config.toml
num_attention_heads = 2
intermediate_size = 768
norm_eps = 1e-05
init = "orth"
init_std_qkv = 0.0375
init_std_o = 0.00937
init_std_up = 0.0375
beta1 = 0.9
decay_fraction = 0.506
max_steps = 4709
Each number is 128 + 24 x the weight over its row's rms, rounded and kept within 0 to 255. Layers, rows and columns count from 0. The size above them is the row's rms in percent of the matrix's.

# layer 2 MLP up, 768x192, rms 0.0641, rows 353-374, columns 96-143
size [ 99 103  96 101  94  96 104 102 100  92 107  99 108  95  96  98  92  99 105 100  99 104]
[[115 126 130 133 143 206  75 126 108 106  89 125 139 100 142 152 137 132 149 141 161 141 136 115 140 103 121 145 114 139 112 120 113 106 128  97 154 145 118 127 131 101 165 122 147  91 147 206]
 [106 130 111 142  92 106 133 160 128 152 116 129  95 120 108 132 127 131 184 142 119 139 140 106 142 142 120 124 103 152 108 128 145 134 134 116 110 113 162 160 129 152 118 118 100  97 101  93]
 [108 139 121 165 131 138 137 138 144 114 107 107 160 141 101 118 139 136  99 151 109 134  98 126 118  98 118 111 129 108 115 114 115 134 136 114 180 116 139 142 108 105 117 176 169 149 111 130]
 [144 192 127 125 123 112 147 147 133  92 141 174 136 126 122 144 105 130 166 145 116 118 120 142 110 108 165 156 120 142 103 108 133 102 146 114 121 121 142 140 118 143 104 147 150 139 144 166]
 [116 135  81 109 146 141 117 139 162 136 136 134 124 139 134 144 144 124 110 116 157 175 101  99 132 110 110 112 139 155 101 131 131 116 129 124 160 107  99 174 154 164 205 134 137 169 122 150]
 [124  96 115 148 150 170 141 122  98  71 137 142 104 146 150 161 126 104 161 153 151 131 114  94 128 150 161 144  90 171 116 103  83  91  56 152 132 160 173 168 101 141 116 120 149 144 110 105]
 [145 116 144 132 147 109 172 139 158 124 135 117 180 111 143 101  91 163 149 131 110 110 178 139 101 113  91 108 128 163  97 100 104 168  79 141 111 130 133 117 150 138 143 104 113 148 105 125]
 [147 116 131 138 125 118 106 144 128 101 139 147  90 112 133 118 114 172 131 141 138 144 133 157  87 101 170 141 127 131 136 155 142 107 104 137 100 185  96 156 155 103 110 108 109  99 127 102]
 [ 87  97 117  93 157 157 102 135 113 126 141 120 134 142 127 137 119 133 114 123 136 124 124 154 140 110 124 126 148 133  91 147 132 138 151  73 141 128 134 102  92 150  65 117 163  89 171 147]
 [107 119 149 145 155 127 141 123 119  77  84 150 124 113 111 155 142 143  89 111 106  62 155 165 119 108 123 131 159 128 114 158 124 121 106 147 100 148 172 116  90 123 134 130 157 124 115 125]
 [140 135 108 127 126 105 151 138 124 137 112 168 124 108 186 158 113 169 141 105 134 115 111 161 104 113 135 139  84 113 141 102 169 108  79 140 105  68 156 127 140 145 146 123 131 102 148 121]
 [ 93 147 148 143 157 131  81 126 103 135 158 117 140 106 133  98  65 130 133 116 146  99 159 116 154 178 108 112 101 140 135 166 169 158 121  72  98 106 116 113 116  96 112 121 144 131  96 138]
 [108 127 153 124 108 141 138  88 134 142 120 134 152 184 140 102  80 145 126 136 149 118 134 112 120 170 114  96 121 127 177 116 148 156 111 115 120 150 144 147 170 128 154 121 118 120 100 161]
 [141 119 123 111 148 137 160 156  93 121 162 110 154 112  96 129 115 157 149 140 119 122 152 114 105 103 150 150 133 151 122 112 118 101 113 112  98 139 124 121 124 124 163 108 120 131 152 178]
 [159 117 130 180 112 134 113 128 106 176 122  90 135 156 129 132 138 151 132 120 108 131 106 109 131 164 143 120  99 150 103 182 152 124 133 132  82 115 107 105 108 122  94  85 142  88 138 190]
 [175 147 121 147 123 147 125  92 197 149 179 153 113 158 141 106 154 152  88 148 120  97 141  91 138 130 146 121 114 127 115 146 131 153 136 138 121 118 158 129 142 154 144 133 150 133 140 149]
 [121 173 151 132 130 151 147 187 123 117 109 128 116 111 145 138 149 125 106 157 123 143 123 113 118 149 159 175  88 153 129 103  97 109  98 117 171 160 141 123  72 115 133 119 148 124 156 159]
 [135 146 108 132 122 174 110 160 166 120 115 135 132 140  90 120 158 102 108 162  79 150 108 139 146 129 100 102  70 182 108 130 119 118 138  79 113 108 129  67  82 123 145 146 149 157 153 144]
 [159 152 118 129  99 165 143 121 141 146 100 108 138  96 136 115  88 124 186 119 131 113 118 136 134 136 168 127  98 100 147 119 138 187 139 140 134 106 102 138 126 123 164 129 140 149  65 153]
 [149 119 176 108 141 122 106 125 128 114 172 133  88 133 143 139  65 164 131 180 142 151 131 131 102 128 137 128 129 106 140 135 125 119 134 115 123 121 130 161 166 126 100  89 125  99 142 120]
 [155 149 171 164 123 114 158 149 117 134 109  87  93 141 105 101 139  97 141 142 145 142 145  87 137 106 169 122 114 100 153 140 135 132 128 146 122 139 138 174 159 133 122 151 152 139 150 127]
 [104 150 125 104 148 184 111 113 120 111 133  99 125 138 150  62 139 104 112 117  96  86  90 132 107 149 139 163 122 123 128 132 153 110 112 125  97 130 132 130 130 109 140  90 122 136 130 130]]
# layer 2 MLP down (transposed), 768x192, rms 0.0588, rows 353-373, columns 96-143
size [ 90 107  98 102  97  97 106 100 101  92 104 101 105  99  95 101  97 100  98  97 101]
[[167 134 116 122 165 152 133 167 149  93  94 104 127 116 118 134 159 137 133  93 166 118 138 110 119 137 111 101 143 159 121 136 124  92  99  92 187 133  75 104 154 123 108 113 126 110 131 141]
 [142 135 137 145 149 147 102 119 108  78 167 117 140 122 126 144 132 153 133 137 107 103 147  76 160 137  81 124 143 128 163 127 161 110 145 122 165 111 135 129 104  97 139 113 116 111 146 124]
 [121 123  93 138 124 129  90 126 134  75 113 157 146 153 161 117 138 113 150 127 146 118 126 142 131 146 121  91 161  80  74 131 131 132 126 120 134 106 167 147 125 123 144 173 118 144 149 118]
 [112 147 103  96 111 140  89 159 163 116 118 116 130 133 160 153 114 124 114 155 110 137 108  94 115 120 143 134  95 147 146 155  84 172 113  97 116 131 116 155 138 129 116 104  93 108 112 107]
 [126 125 132  76 118 133 117 128 145 130 141 147 118 201 143 148 117 116 136 188 123 123 174 121 140 119 177 192 117 117 162  85 132 123 174 118 137 141 114 110 120 132 114 109 129 139 144  77]
 [154 108 105  89 124 138 124 134 121  88 141 129 112  89 165 154 119 139 180 144 119 120 172 107 129 136 107 149 129 110 111 117 121  98 151 124 133 155 140 137 137 111 138 116 173 161 116 122]
 [148 116 107 115 122 140 109 133 140 172 135  99 108 186 111  74 123 156 108  96  99 120  92 118 123  66 119 123 104 128 121 141 131 148  78 144 126 130  86 155 117 109 187 109 107 110 124 151]
 [143  93 170 129 128 126 135 102 154 170 116 115 163  92  95  75 154 141 113 141 135 143 157 183 161 128 126 123 133 131 124 117 126 118 111 127 108 121 137  96 119 114 106 131 118 146 104 128]
 [146 132 147 117 143 144  94 127 168 135 134 108 151 120 158 151 130 207 121 147 160 158  95 183 105 105 160 136 116 137 126 135 124 154 131 127 130 168 125  80 131 157 128 136 138  76 116 149]
 [102 133 136 116 146 146 110 144 104 152 127 112 126 126  99 143  97  74  78 109 114  94 101 127 141 123 159 162 115 134 170 167 145 121 126 164 104 128 126 140  60 105 103  93 175 103 116 129]
 [136 127 123 114 127 125 147 124 116 117 106 103 153 118 198 145 165 157 163 105 136 132 128 124 122 138  88 165  93 148 116  78 140 112  78 102 126 116 143  94 140 131 122 124 107 110 140 141]
 [ 44 116 120 166  98 124  70 127 146 144 124 148  99 185 138 149 116 147 103  98 115 167 128 154 124 163 152  92 125 102  80 130 154 144 118 101 131 136  83 169 129  91 110 155 121 152  90 157]
 [157 161  89 145 103 153 118 154 139 116  81 133 144  79 163 177 118 111 133 143 134 147 132 118 111 150 185 134 128 154 143 113 129 146 131 158 145 128 169  90 132 123 106 107 143 142 171 136]
 [118 122 122 153 112 141 160 142 131 187 158 147 154 153 131 141 121 113 115 112 125 139 154 114 146 124  97 142 108 151 131 158 100 142  93  84 110 135 156 104 125 122 132 164 100 127 163 164]
 [ 98 133 122 119 136 119 108 136 121 166 139 125 129 119 173 125 147 133 153 125 114 166 135 173 131 125 139 110 145 148 171 107 131 107 124  91 132 142 191 132  91 136 127 112  69 118 135 157]
 [123 133 130 132 123 101 165 115 175 157  92 103 133 112 136 126 109 178  93 140 144  94 109  77 104 153 118 104 125 105 152 142 113 150 128 109  82 114 163 103 135 105 155 141 146 128 134 125]
 [120 143 134 136 125 137  99 138 121 103 116 175 123 116 112 136 138 104 127 143 145 137 137  80  93 155 136 151 102 164 124  87  97 127 132 156 111 138 140 151 106  86 144 105 119 120 154 163]
 [134 178 166 138 130 105 115 181 120 148 137 156 109 171 119 117 130 183 132 108 140 126  80 136 117 128 179 142 111 130 166 142 106 137 128 103  90 134 139 145  99 142 131 110 143 136  86 104]
 [ 91  71 150 118 100 143 122 158 109 127 107 110 120  98 142 141 114 143 107 142 154 123  88 116 108 122 125 121 130 130 154 120 147 140 144 135 162 139 129 101 115  99 136 156  94 159 104 106]
 [127 102  96 144 121 135 102 123 116  99 121 140  97 112 153 128 108 116 106 116 129 141 160 123  97 159 144 146  91  84 158 145 140 125  73 114 104 130  99  99 166 120 107 107 124 128 123 122]
 [109 113 149 125 117 141 128 127 107 134 118  76 115 118 113 115  99 132 123 126 101 183 124 124 124 147 113 167 108 130 150 127  73 156 169 154 169 139 107 165 178 126 147 131  95 143 134 115]]
# layer 2 MLP gate, 768x192, rms 0.0665, rows 354-374, columns 96-143
size [100  99  99  98  95 102 103  98  94 110  96 104  97  95  97  93 102 103 107  98 103]
[[ 86 168 132 184 161 177 120  78 163 179 106 141 120 176 160 129 107 134 123 107 158 120  96 108 108 108 143 151 154  88 117 140 142 104 132 154 119 151 146 126 139  93 148 148 151 125 171 116]
 [ 74 172  84 106 136 128 110 122 146 145  89 140 130  93 132 155  94 117 164 126 149  78 145 114 115 155 121 127 184 159 169 145 104 158 128 168 143 124 156  99 113 111 175 100 111 123 110 138]
 [146 142 166  92  97  94 122 109 101 128 104 111 134 124 164 174 140 110 143 126 140 124 132 151 172 134 144 140 159 130 124 124 121  73 102  99 117 145  86 105 114 115  98 149 151 116 114 111]
 [152 104 131 128 159 153 166 115 132 141 107 143 137 108 155 170 113 130 128 115 134 167 132 140 143  93  94  87 149 105 125  95 122 133 121 132 117 150 104 131 169 113 150 126 134  97 106 144]
 [158 125 134 122 127  96 103  98 138 127 155 137 115 111 151 127 108 145 140 159 163 162 136 142 117 131 123 138  74  99 116 144 146 123 157 114  85 137 112 126 155 113 118 119 133 120 126 164]
 [128 120 172 181 121 139 170 152 107  95 107 109 153 101 154 135 107 134 165 152 154 136 118 120 154 122 176 100  85 124 152 109 151 154 145 141 124 126 133 126 101  86 125 123 124 150 146 140]
 [113 139 146 105 153  75 123  91 129 128 118 139 131  93 124 117 183 162 149 155 120 175 157 119 110 109 125 104 127 120 146 161 149 126 137 106  82 139 122  97  93 143 139 150 127 128 132 111]
 [118  98 129 106 117 148 113 139 125 147 116 128 101  82 139 140 151 176 169 153 166 144 119 119 111 114 200 162  81 107 117  90 171 127  86 130 117 159 103 132 116 143 123 128 151 111 140 135]
 [117 100 119 124 159 132 120 140 141 109 116 118 139  95 136 148 161 165 107 138 131 131 151 124 100 101 144 111  97 126 122 118 137 123  88 128  96  97 122 105 137  84 130 151 160  88 132 143]
 [115 120 141 156 117 133  99 152 140 116 109 126 122 131 121 135 146 113  99 108 154  89 130  94 149 142 138  89 119 122 161 142 107  82 130 135 149 124 119 104 130  51 114 119 105 129 144 128]
 [151 148 115  78 145 137 182 108 130 145 123 130 126 100 111 137 101 156 135 132 122  86 136 134 123  75 137 113 112 103 122  99 135 132 149 132 119 134 135 122 177 127 181  97 108 115 116  92]
 [175 143 105 117 142 164  91 143 145 106 143 148 137 133 152 141 113 110 152 123 115 159 128 107 116 142 181 140 119 143 128 162  96  92 121 144 123 117 140 112 135 129 112 154 124 151 185 125]
 [116 133 121 165  74 129 147  85 181 109  97 164 162 130 125 163 134 129 109  70 103 114 114 110 151 142 111 119 115 119 141 165 157 116 137 136 101 111 126 149 128 121 185 153 153  98 123 136]
 [151 102 125 149 111 131 104 144 126 134 137 160 129 139 126 119 170 145 163 189  79 103 179 154 219 136 133 167 146 166 124 136 132  94  93 173 116 149 141 146 107 164  81 107 107 165  99 134]
 [113 130 124 138 132 126 134 150 168 153  86 130 171 148 114 131 131 136 125 103 118 130 148 133 103 173  82 131 139 137 141 133 115 131 181 104 130 106 116  51 157 104 114 159 105 137 145 148]
 [162 198 104  90 115 141 150 163 140 107 106 121 146 131 187 122 115 177 168 131 162 109 138 109 162 135  69  89 107 118 122 147 129 139 128 111 156 117 119 114 109 122 118 151 198  94  90 118]
 [136 123  82 159 133 150  93 117  80 102 145 146 141 151  84 153 199 130 131 143 126 156 171  99 159 112 141 143 107 160 108 126 132  89 128 155 166 106 101 157 119 107 110 162 157  91  93 125]
 [118 101 105 128  96 124 102  96 147 121 159 146 146 142 105  90 124  88  90 149 125 142 149 136 192 153  99 131 164 123 134 147 120 129 117 147 101 126 144  98 157 125 155 123 107 132 111 108]
 [109 123 112 153 111 111 136 133 122 105 108 176 125  83  94  94 158 102 115 147 125 128 103 137 149 112 117 127 101 143  69 137 115  71 115 136 142 139  81  81 124 103 143 130 133 144 136  82]
 [136 107 141 127 147 118 130 158 149  88 130 150 108 118 129 132 115 121 125 122  91 116 133 114  98 112  86 140 142 129 148 126 116 115 127 160 117 160 157 143 131 129 138 121 104 150 106 121]
 [111 132 109 151 130 115 137 108 105  90  69 140 109  96 126 153 129 168 135 158 123 136  90 194 166 116 136 116 172 148 129 160 113 127 115 133 104 158 123 142 121 172 119 105 100  75 118 113]]